Part of a small language model's weights.
Size: 22 layers, 2 heads of 64, MLP 320 SwiGLU.
Each number is 128 + 24 x the weight over the matrix's rms, rounded and kept within 0 to 255. Layers, rows and columns count from 0. Numbers have three digits each.

# q: layer 12 attention query, 128x128, rms 0.17, rows 0-52, columns 0-127
# k: layer 12 attention key, 128x128, rms 0.162, rows 0-51, columns 0-127
q0:128141124150126137152078091128120144183137142161119128063177105132138128140162137110159113140166167134148081124126152148066117129117127135115100177095127111099151126146155149129132121161101124135099127081119074138129115057152104141101141098103129139152182132065168168148118083128146154184128092116162175148155096074085109089149021149187168131130173100132089119136080137139155084187122
k0:124157114128137154199157129104113143115090124157111169148118121144145166196162092097112130111141132155099073096139109107111121085135112112150135101061164129111142123187092128109106175126100099173048129184137100151120157094132144135109077091115089105096110152171143209108123115111132168121075130132155120162106134155158150110095219117169075164143122151135155144136115133110105121094136
q1:187159129175107163137112140159097112155113158138107077107120151153071110119179095150115111113176139135142130152113119142123090073173117148067110095105116096123141052178121181121097167149122149162108133130140091147130141071104138070165113134095124151097144098142180198113107128133115167134120126130133134085121147104107129121101118112124137109160210121105155147147108144138114125123143
k1:055105109107164129167154109147109145119115117129140121097164103137139173142091121111174163092124128157150134106151149091148163149114145107109127118113115111138109155147122119130154159107105104138074098129119098174130102080175098153109102097125169125102115135105101119143148172104102139200093089129100167136179114148133141110135121107169105125081096130152157104145116226143153147148104
q2:110107166109134145156118137145120139087112092104143092167114119104180157086115089092107086102108160126139174092087127136127127157168077130129179169122161099165142075160095168107144166123154129156124125089125100127082133160133121067154144063180149146130111091123142176121120132107164122136116146157157161122160093151153136153132124125052096078154159112131180116137110183157130123100065
k2:137126112132106143140122093155132131145080141114192141093151113157049141105125111127115069088103118146176115170156166147135117107152146147087121096176096104121118147111130151112173167160116120130121085123170176084165112106092147103106104141060145168143155131101111131122144167150101102149158167114113143128150187138116169098103104153099120136102131100123077130144165164141142108126120
q3:113086116143157121125133145206101124098097114107128138167139140176088067125107134143167164103101140108095123148095147115180138111139142167132150162125106163116147134138100093147126059094149113123131154118139135042084108124156120141155126094137109127169132134122109165117123127164096094156140123115184107193061089115080172159134104141124114183185123132126167093133149111123139078137141
k3:145141148161124157111186109060113119111129176176142114074126081088125142081093192124088108149141125089084152130197119120103065165130148169145093128137121126105158134151172088123149095163109117119137106132071143128138124149139109156099164121110109135137152149130097171126104161153167150125152153156122103181120128165148103140089145081110175095116118164078106126133128106153130118105100
q4:144152184090076150127103125090137135156133117155094109126103143222164102165148140126127126135172140162112156105129076118115089139121120104179122204138095182122112128187119137089149114093103110068121145118117174140130181078062141107099147106113061115108126158122078155145145069154170152089115122105105149096128073117137172140087094121145148141122170110173094158102153140119167131153111
k4:136160108132082139177144059114101130214123113111158142132148086101119094169201115134134180120119169148109120143100159098115142102104126066100104097028131114138095129192122144134140097119129077133129096117139105133092144134105138104145147097123134143118174165117169123111158162118108128124146158140156114159144100118108116142172124096117111104167182152056228126138124125098130119173142
q5:109144098134119160131131143104128092070155115103096130137109138134135175094122150148106145149173120114103139127130172117133093096144150055064082119213164099143139166103124189103132177133171154153148181104176144171142128153119118100125116120163126109131099150124098092096119101138127141129134134102146086060152112126158167124150092113109082117113184146101165195149120114129101138090128
k5:132186155081119153118119155154118087132116152130185130142094094157111137141159065118110091122143158149136094172132160096139112185138092115093105155138144094134139088115094139093127111101142217095146158179125123129151133105184098082195115107127159145122090174083167112123115144146105092149116136150110128113107109090084100147139121155117114089098089120192140107119161135176127156138099
q6:109088187159137194149095124156116174086112135104149144126143106110145116118137103103100127147145106098136106119143152110166055151123171139165126072105141165101169117158111131133122119093128076084145106081146182098118124106127183148142136125107155158127188138091087107115102168128167144129103136120127135180137156130110114150125097125131118129155149132067137125086143165124146061130100
k6:079105142076175124102155115141141136105155171130114128158112095124123117147119153101122092111120115105123128126103165114128132093131146110191116110127124136153135153143139176109127140134133137131115115156118137074123105128130148155124153135077124134129151155137103187126171115124152060117132090133148186203135086148115117105093062104095141136120129143110143135190164102161128104150141
q7:155113123119131148161127086155137168113083153098136100129100076127156134168102103142141128124160119146156163129159124125193172112113157135098129142155093097137135131121149166096129116133131133130098117142112147165145147124133109084091120087122138150092125095072122170166138142132139100122071157104147132062087168126130156138120150113167128090120164144113116144160119164119090106105119
k7:135112108145154085115138156138108077139167110124159108129130124146095161123161074119152123044134113108135128114121130104072077135163127162154120107142150091128111115116115109168150151160131119151133142136159113125091119131154093132141122166125165162142123113148158120096098106093110152149137091166089173147154092144118133101106109134119132121159139137109135115111143160148169135116162
q8:122171114093077151142127111145132123156094141158099116131134138167137107116121109081108129088160171154126150145162117104130109156136111096108141152164136131171137130119104107113090149145137084125167121095142170148093150134108140128089146050105147167125146137123131130128140136165107123101070168147125130153185115132131142150071116077116150135158139100077200137156107122042144158121132
k8:160101188100108140155167134153071160136123094109135099096153089131100109133159148130162102137074122138113156157095095144081149129105149128152097093130117132121113117161155187127162176093090086132145126137144126109145151149162109116126154123111127174100137149127114157179093178101083148087144100160171108184132105107132127122147091141079082122102120186127101099100102160113146114132128
q9:142139079125234129104113125153135184095127184119168149126141117102087161174150121120138093081106135154133126123102146109199097120146105127095153135100132102184120109153114171115155141110118111135140106134137140131124099119132177150133156090130133112118142097115173111107131194106093195178129162167127101060128102119085148059161129088096162066133129085140103133124134169156110129086070
k9:143080132127115119124091122077113130075081074107160141179162140106124164137122144117143138103157133165143166143166176162142106122174098148147175114171080061145135103132127151165119167154083137169151111122103077113170143101186140122120099128090188119172148062180162180140128133118151074167081144126079178115126134114130160148092080138153078084104122085118100083116133154114099115118169
q10:098110114099100115146081119129136110129107128155115153129125116126176148172141069127118087121126103108129153095122139042112182087120093109138106130125154162154138131133143166173133187137111147173127152110144112159155139103170100159100126117121130103127141139156091109094135142144168120141109107116100116151137160135131129078109134112202107109182152070177117136081172114137117166116120
k10:164126130108114119128107103102161141099181158079089174167165150148120169128159096138133123112138139159168112117119120179125117149124169125145113086144110122139160054143080169073124126133146121101082147104069126137122129093128146134115126147155096115132143130062157109150129104118116117122140145165110126120123144100093144111134162155118101096130176124121159131147122173118132143122112
q11:092139152147162161092162143111110117104094137165119151078142073099096129155132199086108107158159102117118091112089155140153162165129163079149160139141092131076142151166195135160108104088161130107115141105103123096144066147124135103156141108164104159166189149171124139140133109154133119155164106099159056178082121080099145132126135113119169109112138069141182137087140118144121092110126
k11:122152105113143094148120108130120105061171129159127142142118133105101131088140131159156150195121108114088123153169127131133053100139118197153122085100140179105157117129125104137134094116148139137143128157126130102172101105146188131173124076099139136088159140093121162126176099118121160143112176088138136163105091136123121136123096117190089114135095130145167114152085084182140103117109
q12:183162099096079175087105153091152136191157097176103162105162078147175101110174124102200127129172132109103108121108108157158100110107127096162127162146161203094111103135142111118131068092128145118105117123149117116114099117078096089082150128159130089129142139142152139160136153147136121081131160192146121087095102108168157110144146090118108116191166095082130137124122101169136128139127
k12:131194165157133071159155096109079121157112138135177112167155082147112146175170134175114140135143126179137153146098093098108118104105081116158122164111065147191114130182109081121150092088138104109152175115083127118103127134125128136096156101102111155093137113097143153106139121131128159140168145080102077101138117134134177133088123121116124133117155138131177099131109139090127159126127
q13:136108152169131146144130095129115153128122086097153104130194099155164070176132141173183162034150167124123148145115116134135151142151133124132087119064111131140135105147064106146172112159081104152088098148074147126103170120123088145079123122097155136138074123155112108151118155103162145112132151132112165129100130123129127096141123096130162119138138129099102164146142118140114121137138
k13:174096123133126120086098116105121174189151158122122136121122132102126138099119094140112104106178136137115121107166153066110157111086122134158128160118106142151091172165151154102076086164096115124136108122167115129089152137136093133082133098109142119139142118130173157085098122133091123134143099165130121113131127174134160147152151107112124168160139175095131098124143177102174115174115
q14:100101083144083111113135113161081096165125116111101126105139138135129131074108094136152115113120128149178183124156147119129141141176198149073119160148144129171072115125105122096077133126154141114108085141123144134143149151182163102136153101110123108115102095118079148106135124097129132138185120190127112148150111095095100136125154168120137140158168114183094137162143142066103172112093
k14:120109130117113137141139183147160120127097153118165129114151205117097135129110135158095111116092155094103178123123063126095164182124120120095139107158115131133163110133135157155188143120122064142117125143120104134096102139109086103084120097157149144154123157116171105119141124153096122155077163109152137164126123162120111159096118161109118102124154140096128147067137184156098155132100
q15:077118104132127127134139124188142146137116112116127121097100151182132142124106155096146107127100111118121163099151083116096129157113183132113104107081124126086183125152133153100122168088108101158156132141145151163170096125168115131058114124103168148161075124128110125140142108130117119139111102157160149142179167121104083122145104141131112110173156095113139120143187134122143079156135
k15:150076153089110164167140135120118129122138139106094090102130120093132138123121053105131104145145135108152092164131131155134129120143166124119145129149141148183095120130074115141117164193151119081085120107119135140067147119102142124141164121133150079147135157138105127110105118117104130127094136108099149215123094115150142150105180148125147160105146147136094153120124121145134160161112
q16:090136174123107115085156180148124139147133140130122128151177120120120161120141123111144128130113178121107107090094138140135140051169117118100167115143102119150194149127132153114170070097103129138184131149114099159154134118108148091137107145123116152113123136178161108108120096117161117135166168116086074070155097105084154108118151150129133122138139118127118097090085232097076126111153
k16:149123040134164148157086090130114094107095129142135141100095126142119143138117138199111165123119096179159177178136150130127114176122098149127108144139111107104086117112122121141129173171153176176116126118161096089128089117165117120157153103128103081125189114135108099162156144099096157133141119107103162124082112119150121165144140077117102089097116142149161121118179105110140138098111
q17:094136128126111143150163130137124121115085131169124093052115135150117110173091101096174121097080112102113095174153122150119125135148185105082117108157119185166078091156128157157147102146133115151133121135168126168159139096151094147156139117122192165114139114142123201154113106145102156170164108143187105149134048126132064111128044101193082143112146103098194127100106159105098103153101
k17:091177147091125145145138125146143112154133130132080123111149098112148165107167125150168126136144172157094152121144126119068141156099191160124139146093137073082167163103114107113112202125131101100078141118100105098156096096151118091121091063151146133122134155104178151163088105151090167124096118082164114198137113094140176123110142165123145152139076133119103156162122076123130112105156
q18:109160121134131126164130105142143190122118133141160138158132098071161152185127097158099135108140146127135093125085098125126118116125132133167093100148148153146142124114166136168081151154104141107131111163138131165183137142129131141122105129087098129165111081161119101138136136137126148148130098120138151124106094131065137163094113113117134101100157131131103129129082104074169109091171
k18:132081120103145128117084169137103120095153162146094155142107124117111141097160155116160144108156085135117141102117128096114127106128121128144137122106102118120143134126119149116184167114104148128132119099140088090079145132132132173147161166134132087098184167139142133106116099121162119111128168152148111092162156110169091088159162095143114120157077125155105121133128122129103178126139
q19:136146150109133104130156112145130119104142132132060168098147132122136138141072151074173151103130108127110111113131155165146112100098117142109098121125097127068134107160159104150125108129157139117104117132129110177125153097168162116141131135106102138142128107149132096155150097138078178130103134104139147135149144132162130124111128172178096050121124137129132092118131194133163151115146
k19:127110092116128148164152110123092155132167112145108064100127146135085125141166138181142121147182119110152108163159076143123135168154130116097169126102128087160157145105115134138100143114137137144146145126133104092123102091066120136137126121159128135124093130109131126107124116104142131163135059123117127166135155083111117148141165082135133145176139091160160142125119109158128092105139
q20:172167096125129158135161096137100134175174133119136149127109137121104125101093176156071117156102112162091162124079101149149089126137141165144107117161080186128110089177158130147174085124173149100165121132105109094134089107118050126111136093171136117171140116114162081117143138124146087150155110079122086158107107075137117161117104132199167109143128128118194125073167168144103156140126
k20:098111117138110109138141213111084070117102124112141110133108101143096128123141163126194165155068105122144121120165141127100152149109157107149129140126125121104145167118134042119105095159090125160148160123120109121146145112171198090123107114101136107090141140129143093119144155188129142107154131109093094169095168105123093173100135117158109121165179125123177118143154100168168111111083
q21:148109117105152165144141070149122132155170137112129186153127146121104084160161155171148065102063135118152129115160143088121111109118115095116136153130095150136157134118162133106142123103157097121124119129088141110114121102113111125150112140107162162124147101162109120139158160158140133118146127129101164180097164144136099119096116175035088095156174120125168138104150111094137090153117
k21:107089115182150104089121150114159167158104124081123140155159087140152149120139125109104123153094108132125128146108089165131138151120160134153116137133141126147108120151109101164099160129129071146171139120148147128110127122126176149087148163104113119150161157098141159091138135098147103144105127099111098179144082142108104119145108131182172148123094119094085108126135133153141096164059
q22:102143126109143127156106090145157124116123140134141184170138128137127139112134095148157105137086084137159151130122140156094163138128133135189169120166124129113147103060142102118120122161202117155180121115183124106116110099140143084121123148173123166065121162096144129167113166069132129072169099159100134140111129120080140124123136105139121132111097091089123082092166130125102155142073
k22:104107142113129085110128138123158108161126098077129086149091146137141152133146123133140154128080124138138132103141105151099097175138118096119118156170129108099133107134092120161182112124101125136145154117102169164163068151080119183133146146127140074123179091160093113116153135115107122125140115115158126152143174148137129151141101199113119127112120079136096122202161119104131079086131
q23:155096167151121142105105160140114171155142136115151137149102145129086101119117124153121166154195128158124150126143121112120156135160145139094102144142100112179133156178125124164165097148061106126138143116110130156136133127168107090110136110143167173108108088099143107183080116131083097140188118171106167039153112094111115155098147081122098094098099123083122115122126095172144122111118
k23:134119124104112103144134131138097133126097099129169088118116121145103132129131117153165170082125135122133127136148159093157089119080180143168143113152135073139101118066087091114132108162143170146188081156152141148127133111142083129129080100120160126078141143156175139133101103104125159139074080133173113094082142161132133153134114103127199118116130197111124137161140155066157153169146
q24:142152157122086131122129131135127106131166131156122130114123131113146140140161085115079118121142100102150161105064073096163107106103080112045144191119110154125140133144105155156100087085170123118059106151186130137130166165110133111162145125131137170125103152086125118176128075112113124131139154158135154071176105119140121096148191068112137142118123150154121139132138138123147162106198
k24:107158132113131158125167139089099176134104105122124121161114147086136116141097148152162188029119153157111138139109126151183129105162115157108145098108090103166069131103108159114122127104121130129163131115108116110093104091126115077118107142134088159090147128108166116164138133148093153154135169117123153104168093137157126153100113109121122141106168151134157149163125154152138129115088
q25:111171133111169152102148083146145161161106140110197160156129126154150059096168137144157208129086125096147150110135159090143147150183075163114141155105104124100162130145068090097108118152047131127095117153128071132111127136135106120139075150121116053168129138158103152100123126095194179169157166137154121111083118129136127176146090099120150112114091173119142119105108119123084135089098
k25:145098107232125126135109177077142153103092141106121096079156117127126191133098173145078131126159199181057105133133143144129149078131121116168091153114127132104155170149144133110156060175124146160118080150119088085141145140133107144127129094101124122126116139148129104099151181115116090148185117077116163090117138126082138119147122145098156186141107115100093122110127173121111170134133
q26:194146115139177112083104132114183125107098162129132105135147118105166102118121140126090159108170134104152155150077141147141089111150111129148135116140116198145170146102084107156079133084102131140108156088112123107104108155151139116128127146152123114118135071147194128108133101058148125123152164109123138092170110130141126091117137102136084163136111151138111175179167117107141096120095
k26:119120164110117134113137126124111158084131139104150137158127135095151149155132137166141143128093123162145103109156126106117150120092090170103135146087151073133088137153149147104169055183112148124154075153127134129123153095116150167112109140123130156151131100124129170156112144160138142147114126173085135057068157118141167087132068141070177131087132079107142095098121125158148148108138
q27:113119127124106132144132127095105195181128112128128099101126174160136094138142144187098144185086126076123122164117178154125124119166153178104153135105137065134120122133136109164123157126141105181135107151142127145099099111107103087144110167065091095094092171113144160200137170167106098103139184106083153118151128125115120175143117170126145109109116112115080094133100127109163108112077
k27:121117083147121128138127111154167107176093134132116138123133125153140112128106134128155113087137157137174136110131101173112157076129107104118128148112119121089139133145117065122122158143098137124156118142121097167166152192093135133165112121181103136121124137140101099034116121116102141101136081128146155162154173172113105153121098115119142125117078191137081108141104151141095152183130
q28:083103134118104190152120110155153163095079108161138131127134132099115140125160121139091162085117138156113145106104134128130132105150109141098112115107167155138120120106147197125104137131143132150117067133155127112098128077113170120123153089118116193102142140156122118143152096100156108186171138115084154099194151128124116108149170134083135091124118128149128120148119131154160072123117
k28:122126185109170122125117125119136157100133149127113138141108119121130124127140114110113102130110124101173116132150118133195108151144137124108199091096049097104127162119086141136154147140123102160148132119148101128112136144134144080175120142104123119096182112114121132122151169149100145105084093137107182108128089147176129093119071116136121153143123137129134120124173176103098124119117
q29:100094148134167107183163096148150113134115096096103134177101089137143126138192121142177128129102140152108087196151170123148110123138174148171131138114118093096138108160148091173076114101078139168126142174134167144125094110119079129126148106158202108112174068120163131076108172107137141069150106100100161174125152141124144116139047112129113135113093148118155138123101130147116134126053
k29:142152109184139130123083106113105122120157155101162131127140097140157155137101139129180108161149127120144085087176146135065130143083105104205112118136139118116148164127138126130126121117151120102100151071113112141165124153106093188113070198123152110134099152134110136108128127095117085161074140132140151159086188137148133094116119148150104184118103096105103122103160072131176079200125
q30:137136140133109148141117172143144087094139164158175100102110113121127137148108131105128066136129058114111122081179154133098154141136090164175126143162139131099156146092096129181158116193135174145099133116135160095159120125075167184096108104160118100147116086135144131114138136086121115139161107110219091129161135123109153107109164123106145153085112114121126161138095109107113072053161
k30:133128164083163124094124142122163112045119098107151138106147064098199131051134105098132130102112126150123129139078135149125078130147141104109127124147151155127130126162153120090174122155172145104085176134146131080139093150117127108147138103130134133135131132106125157120113055142133121135153138170160118045085136149179137132170148139130143155150160045180134138124126141164106134089173
q31:115122111072101155120170100094159127123164162111041154106130115125106108148160089162171171184121127150139098114144121153136149110137144111161129149069111094135123085122121112154143176093157138104107164104151140180118118154160138133167146177150145163110154100176102127082142091090109136157087086128141159106148148137117136111072159087161137110082107116119128153126081153104140124149151
k31:115104158119145098152082113140111130135161108151146143156130134122171152198133111159140107134210112084079129147139114101118155150124140104059146092123128123129130106098146156153077125098155113133113102150109144147179085086080117127161117140118116113156159151135138103152094073070079172114145105140117108151130125139101122118124139166138116142140130111129141113158126104145152153142109
q32:171105121159142117112117106105139146132117163155127130144109110142135105124123118152092122094075090130151146100156126125178126128124142145125133151074159152133151138107119159171156106117077094093134088105146137117130121158159118066148196166135093126178133152146099083130136161154132062120108079126110106134159079157144069131145168125149143153135149143093114123144127109130184117105122
k32:074117155104155123124142130147132156122147091108157137146115158116130126129118144117097106097128143086114159108066110123136131102119155151124158112130125157141111157134127091083087117160142108121168096124094100124102152128106148171094123162107126156108153118137144146131132125115165155067174185148075167112102144117133122129149108142060146085145088152148145163125169124136112084169135
q33:103137075074150064138142112172150146110166139071158098104144164080096174121139136115179128138099132127119131092154092111132119159110200188136169145104151145173172104109136132131067103168112104143128104091136148108146137128135115102174112118101122144109153101124156120153114107135170096129182100077127149108155197131134079137059100110133139119089150155124144165147171109156126116091145
k33:095126199169141140162118190151117093105082119115165152129086123074133103066140124129102126122106050154143091118086101128150156113136149136136153111101096103126122126105109142165144118167143103155102135120106099123150112107124132206121123131165162125162100102115135073149141122109159160160140136162146182153122069086115120117160153152181167159117149142137079117124172119110118086165102
q34:135141140098101079127126134111145118156102085156090128116125161148143163120117154112096192119096129138161164104125060126193118080139122156060139119105165110127136138105136163143134138154140108155157103104138035131091150131096140117162159153170123138048128142122184087168105143142094121131122108119125181110111150120138124111113142124104162075104130078134123185116144153127159115148182
k34:088151134123115105116123122126135175138109121127122097154089145105085083135126092168182106076119156142122150146103107178116150132090142132120182116112093103140120128092142093170106122156116138131103103111109190168125116100138102107146107145141082129113138133111097132181174129125150157152129092168107145129195129125140109128118183107158076121180120177171118066151155146095084119136130
q35:143125157159125142187131122142168075167183132128114110162075129091116153154129138111118142099143131091115204122120181110120105129134150114112109124082149128143098180125122125068170148132117171103077162083153148112107130146140105063122093118144133105107103101083168101111099096132124068131152167153110124051151138189130119153094120109075132104123163103147135152136166136136141170136139
k35:083117110087087124092140165155097143152077120080171119135142117183130117076129087149115084094167120172154112143099103111151138110166122080137103126159100113161118114139096167121116118158169148133121135155134181134146143164120092080126099134131168118114123144105158133116152204126145146146120159134114164059134156113163118147133106126123141117098140143051152150110115148163177112132060
q36:090097141124121133175172094147087164086148147106114111147111095138107123103142069090145113120170118175099089118153160138114120150146069105166092076131129167133172155132162133144096151099115154087134108124117121157139140157052130172119152113093128113097136157119105121151142103130141144125078141188106154138142106171119164179165146096154099125114106118124116197160099117083168102142174
k36:165164139110115188113065106109133101140139135160123109145133071128140110118144149128118120090170091081099152120059136080173126137112135099125091086144142157148138133124091166133155133126122105091114131101154149130125151111150123176160177160152091175138128162154113119145101127118130068108091126094187123113124137110147138119105082108094120157193162127141154084142109134161170131069173
q37:115156113129113153140109118143097170128108107106127122137210109107095085120118156133094098147124144122094150181157140155150123128109121138104128107094098136126130166122144111139112163125123128094140164155137097152077124122136138116148182145111115105160094172164129146082079101120122127132109147145186167132088154125130146163126093113117095146117101136175123115105086138068117215154114
k37:132078127141095156128120115125118131112131172186130138098094144188121121114130153156128166132169183117112120130099154103096146128133110102125084160139157158116143112075132150100154165097121108126145073157125111154162143169130140152138119104127074126136139136121076174157148164185084141152114138118070092155157109118111103120144160152109149118156113137086088079123087151157112096114129
q38:167143117133094120142049167126133084132086160113140143134161138103139114115101123121139092144131130104094109146076140114152131111105182146148139134084074117167085125138165221121140138080129116107114138166112121062197191167180149110092146090134178151160121112137112159136154107142131136176139151071157043120135088131161150136143147154102140132078135119122184133065128099166107109087091
k38:139111106134137136076172139123136137098165093198141158069129138106101147121162183135094074154132148141162146122158102120171107132176135147160167154130177120112105118136120118108133162077138116122079136134134156129100071108181147082149084104160185135100175087087232128132150143115104125124144148122084124121122129069118120088100093111118139107113159105104147117121121125136096128176100
q39:139143145136143132121131136151107170126085062136187132123104086149118132110161109125149102174095090148108157110134143191150127129116128128170164133150074137133139112121124085109120074139128140149198156106096109091119140148150166152073125113087150106129164133132135126107146182119113107088164095116140120142172126115113130117115116126129132058165102112114091164113168142109155137101125
k39:097083115106143118135111106090120126111130149065168118156137124101115109152160149139138161091127123130172101135133094132068121114131112152192132129172154153118177145147183068147189132164138105144136119114139147121117114119092136174161164135135131118120136078127108081165118151148164098101112125143183157142072143151077136168116098112128127139164124105111126088137102122075121134119138
q40:106122159146174123139166146120104119121128171127150084088130120135122079131151117106162098089146171159162157122105086138151082105081156154114115091134115117137097160136157125175131139106128123143093112124127125133053118109134126123057154105121131131098112135061157148070162177138166102146111121144144138151150148134159096167122124126102102126135125127088115102133148149152206170101155
k40:105147107142094134139100117166113144161153093120094115140119108124096127083089135094097101082152071126149139144134119142110153139168121109206131133099130129154185156152129116132125123134116106098179145126129143115151133139115130172108123096093114129123111100134112147201092161148077127111095135134127146157153117125184158116145135106136133125124185124111116145097092138163114096150140
q41:138075123113109102133073117112197129145139128126136141164150132159111121130131133106121127192086134128114118069126111093103053150146171079161186125088102181111096113128142151124099139178112124158089112126120148195114191107136099120133162121106108095145127154136100120135142141166090122141153112143147117123070133126055113152070142200157161109175156136103146175124156154042127148173075
k41:112100084094127119149132141121104191198067144102151200077113143139166140147181106175121141164113135104126146132159110129051170110082174114121075140126130151149133062149134120099158143137135069120116100156106110115123154171136147143146138161154110086138154109117114093115155104088180136134174103095132146150174111087124119089110109115128124087156173123124113142085158156134112107134130
q42:070173150124102129126166118138124137092141144173094107139100118088118035113097142102080153129184062140168154160085134148110126091180152163107132105119139127147135150078107100098157176097142119157147130186104138099101156129123160139189133096117107143128148171116159090155143112128078088115104104146175173094181139124167112128145129119108142125121084123083120130156140151138175146086116
k42:104099153106142145132120158163099111133140112129150082104099158140114149128123130111154131149130150129122139096129080150182120179105135139106141102117116127117165132152152123169130124100165157060191067084134125137127105156153193065133120139114116119092107122134079162149127159147132117115137099123126153111108155170097116178104136083071148146110131156104110078186097128155101115117180
q43:135129122102116085159120110148108118146113151122131123140136116161130129131152114170102142119111186110164151108123123168132129115146114128160120135138061169125095135147085144122154125131134127186138134125131166129123099163132141117154139111122107122169146093087104073121150129116131116107104098100137119076130120110126105157177109151132089103167169144140158099081113132119158130119143
k43:128116097133142180121139135121138110157129100100132132164121127131137120119137130152168098106113110143103118115144119099105106158126179111121147112136153123129161136142156110140124153141114141092179116145131065130113146117098122132102137142147098087072119145145152133115162166133117131119169177149089123139127148124100136113085090125153152106143130094121123114111155170101115122131123
q44:116143133160147113112096119160098164152147131126101135129143143162103152117186172137148128083149126125171160096128139157134099140150109153136088136138100113117099130179179101120129135161080150168117138153120105131133093137157115143145103092100143085131125086179118199123084130087137139168081131096166104155108152147081143092161104133163125148138069108081121110043108138124141124090113
k44:171094105138150142148127113115164105082109128146152078096167065134118132153085141104155134169168123127095108145188149123080170116121124131172125113120161107110147128125098133155135131131134127089080099151105086128141141117113156156100146117119104107141125114108172114104152122160092152157103147167129143080115144092166138153137133116144128131153129127132121159142057186132109130120149
q45:148079139175143135113114147110117137130124163118170079076152136109119135092060112062105157138102162169099146138140159121103153133165155151160101187116132134114136126061106105088082142151114094120102124099096144149146144135091130144131090083130123137160076132182128147147094145103162125160133120129159155149092133165183109124170149140116167142151118101112102144088164121113140113110145
k45:109150119111088159125139144157170138082134132127130143101157169179155114102107162130084117097171063108124099104142128147103124132113135137114154124115155137153089126127112144121165083173092101087086117146148148082109173174181113093088171096084155106114113111135095138086128103166136149135163096135157133089124096131121150138134164164093134183161131134122094146146141095153089117146162
q46:152085102119129100092141147121110172078197139169170113130103130115143075113122125100118153125153063134100107137132128117147105116038103129123149099083114122129152161103129142137147094167157120120125162152085162078132125139110166108137130089172123154152126098153102126164165128158127107118143113135115122116105174131101151155104154101134166108142116127148120133130155127144142135121128
k46:101147167157117131124124108110143108112138133106145145137115099128062121101096164143160128123165125095135129139121094114187101137179163157126145161157112152127090078155148104134111083108147131136177102088106128138110116140116139145126134136093147136119157123115124110121113097100182109146152108128170141107134056137126142130118151124139119099135151140105130129133128116153163075120208
q47:139124117110119141102123139081151140115132148156112123151122128100177158142111088132105120169149075073080079103137153098086121118118113099082143124158122150138163084153148138089122150117186167107079139162131166128120128147121153157123134153171040135095092180156079086121111081087154131156159129113158182042147119142092099126108157144115163156146130093140156179171112150183162144116172
k47:113130155108123108131143126163130135132167169096128165112140095144161129139138124154076157116142119126138114109099108104192095115138120132100101141081148144153115114133072181111153117137114110121157121136130096102141095095096131028210136147101097155180139129118121113124134050150153146149142157122117079101161140108150130168103171103115133080089151148198158105156163161104140123103121
q48:164179154114138156134198105122145102095149100122137159147120107180151149142118132103120103132097105127129124177145133120088117110118093133084156114163112098080105142167096128129144122146120169153150086088158108107113117135082108110107135130130130157096080174187141149168117143113116111151116130105130131110148169157127145111139106110162083131083106133124137165134084106112206126090109
k48:135111151140113123186105111141140166135110134122124049122138086119155131097169097152142136115116138130107082153142145148121166116136097104138114145162143130112152140103125098148101138153140134119140198123161104117167099122107123127159099164117116172112130138093130160122080147150115116120172123143133117114109082123181126118119112114094142104151065090171156094164121141127120090135131
q49:125163168146134153104100135140116139112127127130115157212124121091138138114118142138120141149166125154122139111181146114119078125083130112165080160136143099157139106122093124177152143090119165135135173138135144105117088135070119155147142156118155152121173143126080084099081173111184087133184154110103110119134121159070112174177092117129115126132085150097094128126148082083097098117101
k49:111096142111136145091111155100136114081146146118166161177139099146154102140165125110099135145101144116104088133087193105161134143127118119155097081147102115098130178087120152094104131138139168146195114111103193118152147194144130158137116116138101088138120171131134103087126116129120118105107106147161134103125142143131166127078122123108117055101129088147125101171129106156141149159147
q50:120120160123133128099058137118133138111137179129107180106139096115154104129081163117086151113128130121087158141112145147112148140141096112104089118111124172138138098180165182076135129152124127127191128147174110151092091190099094152106152130112127111174118167143145147112179125130099102089158155128108120154140136064142071179190143165083168131115120112151129099091091091125072133138145
k50:135122105143140160129162122170131122117112124142126116118175177136076079096153152138136067154080204110165142100117156114176124104137135128163149130123108142150086159105074128125091128090116155095115113156126108091175159145158181088175135096131077089111173126179118099111096139153157130147153106107055072114089119132138159125124119134121118115134131154134137098127146150168093139132083
q51:134134093129134143112185130134125067136115115165177106116127112126126137115144151150110131129109143104100130159131148112154095143152160140111119155053089123141144132118103163086108137167123145115157151114193145114113197144148105097166102100149162148095160155113132118150159139077122147149138151087078146125092094113118087176137087133086122136113140127075098095152195142137136101106111
k51:103123128141157156127116149124146157140086133062156117149087169146119095102096116116133165155142122171119136151136112123122140124146150110142159125143148088115098166116143093143161095136118104152101122137089140114125073110151132137176096130108171100142115138118132179105066182156134084124152089110156178124150126132100143116103088134111148106134106177130145136107104118121131097177092
q52:119158149117083122109181107090150118164134080129166113153138107114077109151122095120119094089136102153145125115114134121157154166081139153167129147188112134135113122145096085114116146129089104143104132093158164112137139153132104152117131100137167101108105137147144152145128124132115169102121080119114111104124140174113124158131142163113144174117161148120128126097109152104141144152143